{
  "d_mlp": 384,
  "init_std_up": 0.058,
  "init_std_down": 0.00725,
  "schedule": "wsd"
}
Each number is 500 + 40 x the weight over the matrix's rms, rounded and kept within 0 to 999. Layers, rows and columns count from 0. Numbers have three digits each.

# layer 2 MLP up, 384x96, rms 0.222, rows 323-383, columns 0-95
578544517524444546553467490499510487431441538558500500518508582542522458528445495489566489519489529488547513482452523558529462443458489510495529464582479542442449504573544565481503546506479482430452542513504532542425480522544514480457483478476487464483519475475513462455408532518511565564
563539568556538532541484521547535466501474552532507521435435481500501429492474559431487475527512493493477456494494520497481511496475548495458517493430525549448538500428531461560524497475482444451439508507493498515514509579540589495477496436547573446524508504573516485477530496432462501455
600506450519460483548512440517525499474480518487411491514443483499529459531514419507472496594481428465526530441495550566514506495524526465465501475433444569422464517458531559504504485472485523515486502467516536525470498466447472504458540536544525473475522578496533528595511388537492464461
515516518452487534515515461473481534428544465450562522465520480501532523416497487492562556506513493467508459480505464509472479438491512483442546472434458538446523499535438490525493517489532490513473489582507508519536515555496512445475528470525433547503401522525520518494524498482545510484
552539490455505533555507502490436447491463521537531490448472464477570463513455490527476515559509486478487532389456491490525532459509507525523587520513440547506561441460466496609532511505512518497491450492448511465523578508573498529532523460561469461548403490531533530510427442525542463466
467531510572477449542570507520489479479507467486513429461504505441513463497449527480511532564605420500486517453478516511568595454488549458520495498393506482499568536522485433512520492447527513500456513497489608496415506498566461495594446512543481437474488572469557459536496462523545505508
414443501515493561538411525466485403507506480517548528497495539515469443459471459542544506530479558457495511494491474489570479485527465472432507525580502537500484526512532509500475469473474533451476550463474509553508488565472486476532442491483557501466511500552497556398438496567529526531
555519454489610528525525511439514470485564508488552506460546545540475507514428519452486482482583524490529527509464423544456486455490509510495556472455416514484525501513533516526489533501483549470502580506506487508494516510550522472414475506454421447429446425461506530504499533518511529472
459495528588528522503479502508458460545539472505509477504488511544527426502454521514536444406517444496551518428524532488472580527531465461493525491567516546456508477491562457452575507523402448471490566473478497515518481494486508564569506405543522449512464502486564508578499477473458489509
523492497524506504554464465447491531456480493451552505449449493511504478501503513497526522582529512549496463428512493509484550521438472504476522443508505465525503486482491388569589531518474509462503491458469533489512508509511494423531502446479512525474508502408516524504526540471561536495
432503486551545533497444488509474414491483469432514507534494555565451490490386503494519519530479472482527425518489565531557507545479505540458554509511484564460485519467469458558477461492457472527404515612558549536550538507493475460485480542580488462529485533541510488459484413513508464472
530553535547439547534497489546586512446573430483472492510473507504484458436512403565502514503485462465454396551473491505561563540482515490492425486449520531494482524497517481511551446561533560504393506561499440557450492508498528503570529489506429437511378458488557589533461544513459547500
510581451549485488493519487497516483517496463491511500487488509539552442495439521442442478534539488477585403524465442518482478461497497477518470506479441576456542578510508475551542520526547586518501526485463527461413518579536448520540491492393427477515530540446538471549530450474418466530
570524509486498486595460421532547454528490475565466471537497529499476496480412505459503566533552516465491517481447512529528540482439539471527492486491505558473456576504488467512402483454567443469477550543508582519521500552523508508517441461472436437522501487505537517533396538528464502470
463482515525550576573520498532507433500485455433498452523500486466493542515462473508515505559552470477471497501500492557549521548456488507554440504484487539478567521417475525540553472493575403461508433485439554483511529494490511419541498425480443465503455543490530451521495490479504545456
548523546514498529498446441501450463524488491564481454483477504546478465483489537473489461522558474399548436416447544539472610427502538474594527510521512548487415533495442457517513486461480523440526508519494502496486544530545511549530490476476531523468512499507516552518507551524529517486
525576461494497506501471467486549517466541473466545523422528467590554499482480487485528508621486491479550498512525475498482494493444463528492569508525443562463495615480493467549467420467480503466472513544362520514506491530480561450499466479492437439545486455525508427514543526468470566506
502522470474435472542475488510502466501495460440500497469527554448505487457492472506540551529532491446554518471481431493491529480521534494478589496520477527474502617427466533456522481542550496495464517600518531505549478602576509521620450452519463477478558491509518486453470548452461482452
564495540527514481548461487494496460430547526468460493472460501491489474436513546524502439459545537461598540417510499588517493499528542505486564415545462542444458529533442450605482561457561535443478510525476484520350371569501467512476501466527537505485544495521531460523430537460457511542
453504556511490560525422488482481499521501541509446500496484495533565562490439465459510481464460421503515476477467481535527490499519557527499548515439445531535444523431498427515482523450463591506488496486436546551437419511474543504529498479474566490511539446518516541472479497432551536519
545473451524475457535504460519482546507461485461449552516541507522515410539410478524471519509511501499535446540489471557510568541509582421452518484576508551474446551549489521510503504421463431485529449511525551467477461497521511483533560463543567440485468492483493557541475473503541558499
533561516516537548532494443513474531486467507522473492490535448602488482509469480462444473465481380505523563506467552563468480482444583494504489537421511528479480503500507510508562537496512546476450547447532460483558473542528526537510447453482509494440442480439511572493538501477470458536
554568529483534561615495518529468487413475555454501554438476505543527489527431451400486398494504512434484527454509478473492479468461549581461554489486500547520483532476551504543459459495465479500459495523482541541553502501539503494495525457555492463516486571532524487533488545545446460484
508593465515437510543492537489484544463514487493547507511447485590502477523509457475470545569513506467516485509413501515462503401484534503495529538468550512517526519510478496489598510502555532529466465459432512459508475528495474466475404463487467423435479484474571411488523536550473545530
517489491429586545489492465553550460539486427517475519560541491509553426496422504501489464478458476486525568428459561520560471514519473505572525490501451532544457520460454543513449522468440469528552482510481545488464462551580541490485496487548455542492493396469508514494452483473477536495
514507575492508545502462546478500378483411478548504567527540583512522487435496494467557485484497452497564408468450514485458511530581439498428477506562489544413479461460467541465493501426512510455499512551515508530561463535457553536476500462485533487516509472481546528442523510560486524581
463518495527517579510408523535505510553503478467477547497587487510533546449450491475507503514493461522517504475428496485457477500484504443504481498474578492377510440465454508503517547431502462501538533487462537472440496552589508485575482451453477428495535457499558513500575505506511505533
501491455507493495538492437535502512535569488520442505449537503494527444471451437502484497532529515482508541374458533555522580509546531499477440450498500546529508581533544506486445508488434530454563534514516499508515492482546495544466408432464516537522541490523511506545477452487470466563
575545477493507462537523473477445535557502411471527517494488441587470491523441483494487538561493480517523529465441475496534484473483478527424517435453497508448462572558505442541551490477494469560463560538450499496525488517506568513535527497514505493491473478487504532437532482499501524558
539461481522471501580478490478524432439559432513507510489567456591513459419506491577518536466458471448486535549453448538546508566495425512521555482552523609496473534487472537487485529525501534543441531455447518560455481538559494564485529459446467513532477430519500469498499550414507491477
439560483512483514545457484509547392498505517442433516534497468545490479443480542515475464505537538508513417454502546517516476567507431593512539454511442546486416540503442506512499501416521485529437515482474598575457581464577473536490527499517570469495489560509532514481448499489527514530
551545510567508552509533510525561403545411455512428493481534490526560450441416500446517452461527512470533513515474487550547482555489471417542457518465497501461512553546435494560511513529511483532447458489508505465459500527577523514509535442575486477516437512555511533576486458506458521439
475552473531425458507488478490537521503462547491492474578493491520466518440536483509492468483552558452559451481493510530493484480494484537465508544505487517481550531473413498471499505458517511492547445476516544491475486525507459563503465416531417448461437489469595482522514431481498533498
433562546542503490551485450492493548456537508533452462482494551534493466446462482478470535456492440430514443538504433511545498480480528458545594520399522519516471558519483549480594521487522422408481468533476541520559517482505462490479434515536472435530424489483531523520546516501526520536
510499525472496524535448509551520516456462509541454470547460547528463455536415434489468463488538446536514420513445454487506530446493485493489537475555470484485511522507499508556490538494469498486496470446434593485483441599551511541442488470468465449493515485509552471541496527505509510535
475506480546445519514533520494491461444454527400487451526572622473432500514503491523517459508481432433505477513462547469534571508469530522504476426494483555515426535433553469519578592488378475431485549552505551499512492526498437501444484443464557449471517587468547557485443513508530492579
502512441463447602509511443492508370513443459498498473567500489469518477454506494508498537514485509474480527493470450518567481496532482443537512476513549542537401534555522553521589468515518489513522527525474559540540496482540488507547449397531474428526505518468507497553532505561504530510
558540535555559481604508472469486515465480476401495490571544554522514464483490506470503505483490547463531457479464496473449519479565486450546513517463504552475517550487456515524563502498485448469519483506487501470522537468533550500478534403484503492524523492451492514551454551467542503494
488503475496497548624516439473515581513459528508423456486534552535501515441501509493553433529506470501629523475475573518508472516459472472449537473514466491432506588505512486480459501493485516542487602485492504562501514582519546470484444514565469487565499437460488520481442496492393505527
489518545446489537483433467522562480524483445509444465560494507513557493455491533490514552502462506482509432524488508464496474488508495497582460515472481525436516495485519482534540506467500593482526522543516500496461453559547503495497554516541469530448490515387530553546491471436500468513
580529523470613489481496524472478453461511501568473523521522559517534424525450558454539461519531501487522506462473478509516446454495458522498549509513503534503469512462434478520568533555422562458420491449407476515523509523574569502479503486521498496519434521495507446424503516419491500559
485523567431478562524450503556529478489469527524553533506516545471479493416561483429547521537470480418519495494524476463535500560465480496451548533455438552527479520502557540524477447444478524541450474494368544525518430532530462455551451483494463447524540515531518517460434515436516559488
564476507489565469573507482534531527520524494492558527484481513563529499462511415491491454521560541462536511515398505479453503560474529453502558509495434523413394482489470456553407462475559493455525515543443518571437485500491554544451416492513505509498540518496529533602465567505557554459
442443482435484459506505490471460510482470412482520463463539495496492479441578477472578469517481439499498515486479493513517515492501492527528528491490473546477511477585504504496448490536475496498501552560522568530586517502530431486552512445521476459514517562518528515529444507459526553501
505563533482533510539514481491463518525416463444534501488486497510502497520458467504469580512516450518481448524436474538502443459490479524496521456563470536443412513451470497602488479520561580488478456524495504479481566485548493452486535477524491471530430556558545553471444502506516548437
476511405486497559514413453503556524488489529491548522454430507581500445482482451501483541510496494478535490495476549491542491454493422515513478519423533563459566540474548529624563520525519455484465475572456553558590443496399484395460478513533493471418509450493527484509538571541564480501
538550384512551437496405501469545488508514581517448514463482477522522508557451516487477529480487488425590559474445444518508540472470470603552506541520537542429481545448517525525461495538491491494457491495460502587470551529502559488490517510579548454471451456521530497489501498472514495413
569530484547439471548545438556486407508499514491519519502485524589496533418495485514560442525549497484514491443465513517500469482451478480431546482410458513534489509525448515466534482486532482516567513499462459558495480507533570471533456502463512499454471476454502522473537463526489584508
532507507487489530518395510459491567493462516491526485487492511538491513507428528533489564542553551515567377423452530498532541431460520568484495449528475531390444490535467460571528591513540453501486518485457492515500488509565509503513521519527397559516515505474539467508480492491479487497
509495494513473588534484507541457517430496435475550497467535523593511467509386440505434543506569516474559466502478461474536493494484516569433577491494435506483526604446543508549508536557490456487520548538397513554525504540479524388488483543487468506494480519497531468455514491479440567446
558488415535518501523462459469537536478512513485514598453446469476545472497490440455521536533454478481599493526475462493565554500483526449491526521463525509431522497511442455505516434440453568549497476514516505593537504508520573532454501426519487527447439533520524452519485490481511449445
473505442513506555521499474553563400538545516446458516532483529509511499526406501566514443551493511505549479473475459476539439559452443519542464457476523493499520489527507498560544557466486501429424490462453525527419486467520541513475526469489518465484538458515518523476490483492527506541
520442463472519522536477478498523514483439466540494500472522491514540487552492522411534400507523439516514559494499504542525489502472542496526507508427577542461477542432544523490516548394489498529465483542462597564524529498544460480479521396416501451480497489554515481483511474479473499544
437434562555522522532480423575449529558523522447468489532550545492518502512497533526517540456504468466542552413493430514488501541534495437553495472469403508401445609451447469537477519499451507509456453506564552496544543639494466489537529475440492437511513492485521481462453524530448549575
520507507546452458529493497512491512458437539445475435502568481496573426507433478493526496497508492453514458477508558486547570499548539434439548471438523546461500473549468479493444526482555541495450426496537563479410479493526554524511443508560526537486576505459503562503472471482525540467
523527505500484529542515441505450436609514436524537540503493487522487460510439520415485557494599404503511488488412507509500527534522446458534576438467426506465463532541479555573444553490496498532485510550500529458497537482504512482451458483495554504545468570500500526546445477549448524436
449536543519470508517487453487551500468520482513571463497495551443507496481460485555537500544457467492539496516493471498500494500478541500449497422458503508516554504544547389442505448543505464526425557510487442514466456544497533494496450470509542491517543576492534535581512476527472468576
546525528477561548548470405505465472495485537543417556504476550476511486512496451568467527524502423488463509515543466490578592523516460515510581521426526518506444537470517489483547460479456446456518530614498501496507467540493552467474503372517506481458484501438527481466491537438566494452
517530414539427492579538489510604467474534514516482516457537510490554561534470472479511468531449469462499479532465538527470532471473487556519533503539536559530474513505395442536595510433505561458436567432464554469433530573499517453525477467433438532473452488435498518521507514505530521494
461536502506482540547533484502521411491514515449491503502461514545478488512438464539567498463570416488559512491493493583476485520530517502533506473501578509421496519547465535520494421449449461486467534565494541526450450506517543570535503521507540424545494481504488536472480424494521490513
517521526462525525488522450600465479495483464506498496527534529472483505431481482537488435595540466462514523518448489488561526470468502478423482486564448563490484502494464468499467538459457456462502566465481483536437457505517467520533439542554485506546545543526524607539517427504498579598
# layer 2 MLP down (transposed), 384x96, rms 0.204, rows 323-383, columns 0-95
539409620551469578520405403549553471472486433552563478474500579505509484524501435572475543504550406416520457529459529581535482491504525469470583459605409526476479526413515546510513506582450532535413480471516520501463479506589509536523533474441434502475449478517577436512425467486555546552
485443444500525540503477505486508410476480579533525478506489529516411577448573456498510499489511516536478525462443510499525525483466530530498520581549484479491482502477568538512485463497515539458479507556513485478510518507476494441482459568563567503461500512502514493521501436507474454487
507549514574547524521533567543549476463501432513445532471501502550499534468479502506458476434464522505488486490561427433464469498502476457490507473488387495489572475493505556548450515518413538510467507484564489512495499459500494538518524574523505539472512513462462455494483460499527573507
483495509484526458461562486465562524514480525509459478476526520501548538500490499462494490498524488501479551525493492494500535517470594460504454518532509476511534494425476481516467473520469461548546504453543478529455429568511486525496525547534434459556470482464474482520441555512528496529
511492573475479437524490534483475455455512469520604482480509499486415571478502551424543502444485480482445532535516498517505447506483465527531505490445539439524495421552464557547459518569476504520513431455469478536499517457510538506518548540509586511561467507508519493443482485520531546516
495395504490457496412460538500457435559457551451424441475461503534508425566476513587562492484520473545506554506449471517550451468512515525461480532534537563534504529517553517507495484474455531566555525464496481476517551441562545520501588497533494430519510517534595429540493543484413482419
489475474579469450519528497555460563521481519513498451546466471515539459500461512497442529504515528454516500531493505568465497466500500498494500505440553543520473481486524442457566515478485450458607547493528522485459488508534527480454485540525452521554489531481506460560518467447494497464
505499538474504508491505562497495487552494461544547504532495548506424523575501473511538545500537510595458504458467434491486532489421552482539485435487462414564501477493520508442470511483503514532542479475491542489526423511495487534450507445520495442468468500486423505547467541522512548495
528480566542542477554547469556469499442466507546534442599506530424564539508514543483470528467543440644508487439504506482446552477491455473427561486592500448518466495372525520432555538544502451464554521551482497466521453518493496517536552525496530547416458501496471426518564513496471492438
438441550513506501460437530498540493531450493482473508519511506563478465495523438496497423500483515548552547516544485535531480496531510511531472464540493516463523539491550513504445447499551487462524522544505481527504482510466506517502479530483490533535461446535422514458450522567550463497
502506491469522528424578462495519503530486534538464454492542595501443517538484485509539498438490547434471452556472469510530532428462520521451436452548510525525488487503500461465423492564476559589523507551457479400528553503488494531523495565544517449527554501503592501504503436496396496440
495509524504571435565534523465574498547502482493497508509521486512532489531435537629573482510541416489421454513490495485443396479487424552506498462555486461519447533569473509458481563522523471499554480475442556490487461462439413514550438469523416474445588521528463519488532469470610528528
557506499592568494404491430534500565428505484496507465541447450476532515480509471479484521478470505532526504561443519448529539525461527445470444574526506541585523530505488450540542395524546499519426464450552530459431505429511547545544497492456481503472545423517544533428529500474479544520
463378495534458548626572444631533464513442546436458594509465556375504510581479512450549474503548479501453410487497582495538570488547501584473448487456520402405509537420510482525444476573453428567448578495484515494492528449512513517518411461592487511527479543459636484463559375546550484497
483485506498474484457494507521468527489492538460499504564535438453514527510430530465552459476463488565529562510470538482507463564489470501521482505558503441462512545472400532495452517516421551518474505458509487536484483522483491525521529491535564516528448507519443460495465484563517545527
577494608531465530481513474581485499556516459517559452432442542427456442556488412550436581484529458509546477586518524506537524523476466600497447482479519448499477467520433454481470473516497525513458452414453459493486509494520518530434559437477522475486485531476501502544550547452502571517
504470455530523471466502525569509491484486524598511500576529478469441459532499501520446512584482527438573490532524449455547494528512510523448486463500511510467495517521520529471489477477488481527481506592507492448474476478499524455494526501531493533515539469479476421584563432596452452473
486542455487454518507512482449465551454426488510532525492488510474490550458538493567463439438554565505470464513476492486526555521521471549518474575460472492463529397503507531490523456446499532577491537507462543560452522514488428537437511519495498463517523536520508476507577563557435481450
544496538547458555389512430470438532428523521505544495406487522492424538493448457447458450478516521484615540403537545519509503415548593448550486468534472524484503602450493446559622427525553512445574554490503464529435481494488494481544473513444580470471446546473583505544486526521458521560
531462489494462422457561447494492482467518460494543487480583482461487553513524479464501527462560492478491460516482461516458569489517524546539535557531550491484520451470517527583534466576487517481569507477435478422533460475502518534477492456425491489428551515561523543520449530426572484501
427484443513550477569532546500488474537484455485476538509451419560507524575538473483538503502539558508494499501503551490512415475537523577533472514497500501495500487514485528485516531509500541508501535513441482579520471407492516464447486517469521494444485534479422510483512472531466542445
561487484493556503555500477504470487491477490458527517465523498476446526505530518484444497526560479511508457490466485521488516486461494520588506510479553421538493518480525517479399480546536570494467518504585490518584446560490526529490444459473542428504540441492514512417537492471466476508
451498506504509489519499560469474520470504580498463488519516494536520552533534591453525499471453516552482466532521488461435545482536539420452535501556475533471537526509517501538479481535517422494481486460444503509520631495515492455482442530444518507506499489437461547493550424473482478524
554431525490616469467478470544478513498512506402519497417469506465496512540462463510545484489487508491543493541523489504491485575490526538569476514483511549543448507535486450451454460543560476444459531490517443494488453507559444501433588491492437461510514491478524547474571476514506539540
526479389454491470495503491510526526533479497510441479525492510489505497490483515505477492555478555499521547504530548505459470510526543454519520493515464472539561472451483570452535497515512565468491541449520466493520439452461482493481472530596416543531541506505503535459501439507574474470
521547568564400504495453522492480550557482507488542577556480551495499439494512520487562528492451489502500496537472543520481502462542459464431500424426541390557528487486593473469587484483533432458498509387445524437459488469453529552494495561529556481493471484408541436510467567442562518550
522455560529499460396459479476464456496511572488491449526487508494555456506447521475421572483500455506535444500510547504453620456508482468481522460452508438493500532495517535521498430537477471549492515470476555529543581523511555539481481552504508504566557467470410532503503527462495536518
493477449446458460521524522529515493539497558477455529517490480538532523552487583483514496445524552459420488472474420503493510564522485597501454515468499443589485577478523506475402520471438537511545485510474476470474522522517467522488467509504465462493504486469545507613509493505494491536
467444555481471536495484482534479510496563503448507508476539506501497491536442514530489510503525493558529436586544519506518485493528504507504452549560459506515473473543442549515459474528520435484563477424509490520486533507468467514513507444574526446505568463476478505467478420544530525463
498511548500597441479516500497510497502529543451550401528503513502446523477499515535497480453466444538479471551551448547499450483511496474470454526515474472542529544479536521488519527528557510382558413464465446443566530473422514507511470466513528493541484472488499562577543518531530478493
456503504476499506452538492476555494506527499538461476421466581487466506503474505579511500563529519408414442433488543488529501585499513519531501505531480432471491502506497494500532532459594474537589486459509539502590550502533503524460512519455470461508445418421453481519561470522475549554
465518518508508545565520572460539526506474459490521557532458442452558440506439507493498476542513531537514520458503537541576493485485539551481422515526561442504491544414410396471505487445498546444507559502475430473470495496509482510470553574530430518518433489539536528470530489529447457554
488527452493519453464408528481485596524443479406512483479474472458511474521485528512536484505506466527500520465530472493433514568503519505483455550466473539517467522493511468506524517474482533517504521464459543507527526568489500468545574551470502511485510523522540466472473555547487487469
506526423546448487439501486551467508534511453466557504477442495487408515525528521566562474533492508540457486393481476462638540456450487463521511543429463449465522491507454504532528459521487412433513546493514485497502466560495486471577513488471445506536439565525574554518503512506566547616
463493506507474488476558543480473460500538506508502548491554460430505542534493528561484445499519522515471557430559523491499448473532572528545478514480506457477501482496511541473438473484558498495495501468518427528510510458461493525463510504509413532529508531510516499487497546505548506441
436517555526493523494521541464487490475523495444488464562530535521444575501458477522419480458460525469503497412502564481547467468466580545558459455404421577490484412422460479512497533492494513442485485510434495501553538526523455508475489477544577510539569553415573490490609550462567541528
509539509519513505546485475578561508496469554488503403511521511367530452510456456473505496482527560487548471452426495429486548535593501488496469496521487427466499471462500505501561507518476444523607479458547522479539449542444511490492503469525491553537519486477475445464547552575479535537
456453514533449516466527478463481511442548536546482519512512522449482570536487549458558462477502482555435509488483516471499480508485472491476494478532536441520558431495425473490505468518536510542457455428520517531498495524491474511498486543548549461466567542488427536494500529527529544488
450527500478467573536562472542503509506510535492514516578520519538540494528568508504500482536511471448513457502506507455556472521483486528516531542571506404463513544506478501540477478472389516531516480462561537493494489546474481538533378438533527490468512518492432483462458483466468464472
495462480462499536502473526496527502453509519547528509511471441465552550500472476536442503523466482460533558519451548480464541529465521565491474506461469511535451542480483479506555525441547561463545480513509528425457481514568446498462504514569541494558507470506429466438488541528435516533
511511493493437527475531517589474528583498438533507510490481503470481541536518498593486490412518493498498537496422467448488510553538487457465456509476513495458522497525440495474523477514457501536516508470503532462490511564486434486480446610465489442517486511533523501480554454546507510543
481558487505515542486432475494543478448500568522506506494531478476427498563510479545524507528516501407477473521490549424491567415546447460496461490452478505510436569435545566459479438472428547484602560572509520520550480523431506468509572494437490522409562461561548512551497479564541525412
541439528478474545542418497561466519500450540506536477449490458516469417474516440487428487595495515547506527465519414389540544503528510519498481496498577442437549534501525478403453458506544410516530469576468489498571513487468547554503540570500531530559454489518507501468487509562512479506
411472512507553404482515506525543499486485478483482517536489455509537510494492510535555497527469559514579510455483484471507502495523526498423522528544484515494478451436487499499469466528563529501534500531522467457493509510472458535569522464526493458526552511402478508470532463520493481501
449504477454502459512498547455578494480452519500519495478535515508535518560500501433503529494542530561465501487500494551466438529524450515479441594460415541440486429422495491536542552525504511529553538524537509560507476471469496443524468503524463538496497561513545477464516474470519487443
555498500459464534467495454475445501483517482433562586545447450514545478544515515483499565438541490453591428507481591451523585476468414500534499510530520509594543516537513498531547471399498477550545439515466436529506477477459508519514574493483442515482509436519487440539479501455512413539
512455462451565535531471518561515489511510451488494532514469571469525456568573563480496552637541477537451475542514485508529471461451443450543494436462505502462528564531476510465468479473503436501499515490570482512501509450443479566510486541509473481496523530465475446452510496425564549529
493527500479470443515527487502527503495524548515530451462511515544502501458515484475474505501474500511530487537501530525474553514496502462474525484552464467547468472492531457537528485553493400496571507523458503437482395494538538577423523495526478486451569468544576516508469517456502467504
486439507502470498511465547515505531443443508527555430513550544477450485458541488510528464507498459500526480483523534530580458506507545405443424571533498539509496524471478533463492462517520494492531504521502505566500513540405486471517544567482507529503472536511480490466483518565499474456
522543481527543560513590468467479538459528581430494467552505513394525514541470505504520534527544428468489506442461525460489536479511502502487556459549460527528487560446554442490420471413470511491497468588552525451513536588480527545565516423432496504408516470410550416516507477497548533506
506517541548507462513476554480503502518463489434495531545496483357516527528447583448524535472506496550460518527514528589457506546542515536456527506499527454475483504549435516489515507496503544463475471434479472544471490501446483591449453500493447469532469532445492509516527527472535494540
445511487489539539512474531563492526459533502509480463534394475428507529550495576517479441544444518585523448489459529487478464495440491480430536505485496514472501554512510527568460522516473509459448555456513487471498473512535482541504468568489513530520482439474498487579468532567494506525
448522534406423449508472457464485463512479516517537483446527509501542425505506538449509518507500507458547486559495453537562539530501481522511470483483512462522561478495512474458569531490537496518501441543497511512526499483533506481563538418498478544482477474534476554494456550477508483556
573525459416459503555527477535463483429546504545514513483471544451537530366538480612452445518425544534458458538534430522588450469582534402523494549507444539539505433510601552457533469429527488501578507496521514507499510575502496483453564487407515468516432486472546529463458459452500538499
508483507466511492552504576553493538507455497483510457526535474467503515479504540507438498463447539531417555507442563478558497488580509473469469552507480470471495456484513461535542547490482467554439489459537513537525465510489498454516493475539512498423494519506431559444504513559465582472
496458518493525478512480497493527499506469537518479567518508491557484458495456564477433503469476531571502457571528508539474489466513455478488535531464515460482524429558518547462491481508517536493428590524489498556453549480443513529421563481455494562467568533504386460544515487521485493443
390480469479492527424497542489506477495545481534566502478498521450501541455551567527549484476496524494481516507457475501555513484477506535491509470513488477508552538529511471524480503493515443521482552473485461471493554468500520440483483492514528505555493507556479485458550440502527461509
533506529449528414555499522548443457536537491455497477461451546443534568524458522506593534473562454501562499541559553557563438482434465426512461518463540448524454499430557522577495538427418532476489531396463517533605543494525440473513527485447528475527514473551509547522472513480497471454
495524564509532512513449482499520543556497513517552538531525418498495560508487452499514527453460472543470486533491559502482498535548469452505565503508506492555477455500458528525481469479504483358444528570592420460447472533470420571487466529533435502459484504560451449496506516536534543450
473507438460521505458629511431510488536439521493505478514421467517441538497508456538520509492461467508601560493492481513472481477466467481452558521602488457480532535489525498484501495538513560458487507515508471480476487452479527524536485558493521482567495471533458564496524470548501417478
473478506477516466472555599431524488541475434507557495449461427497502575481451476559505525550492462430541573433482461578504559449520545491498452473446485581466469507527513499485537539564497543500471525504437464543500509609503510482488456415522498509479521492509496515491557489498570407527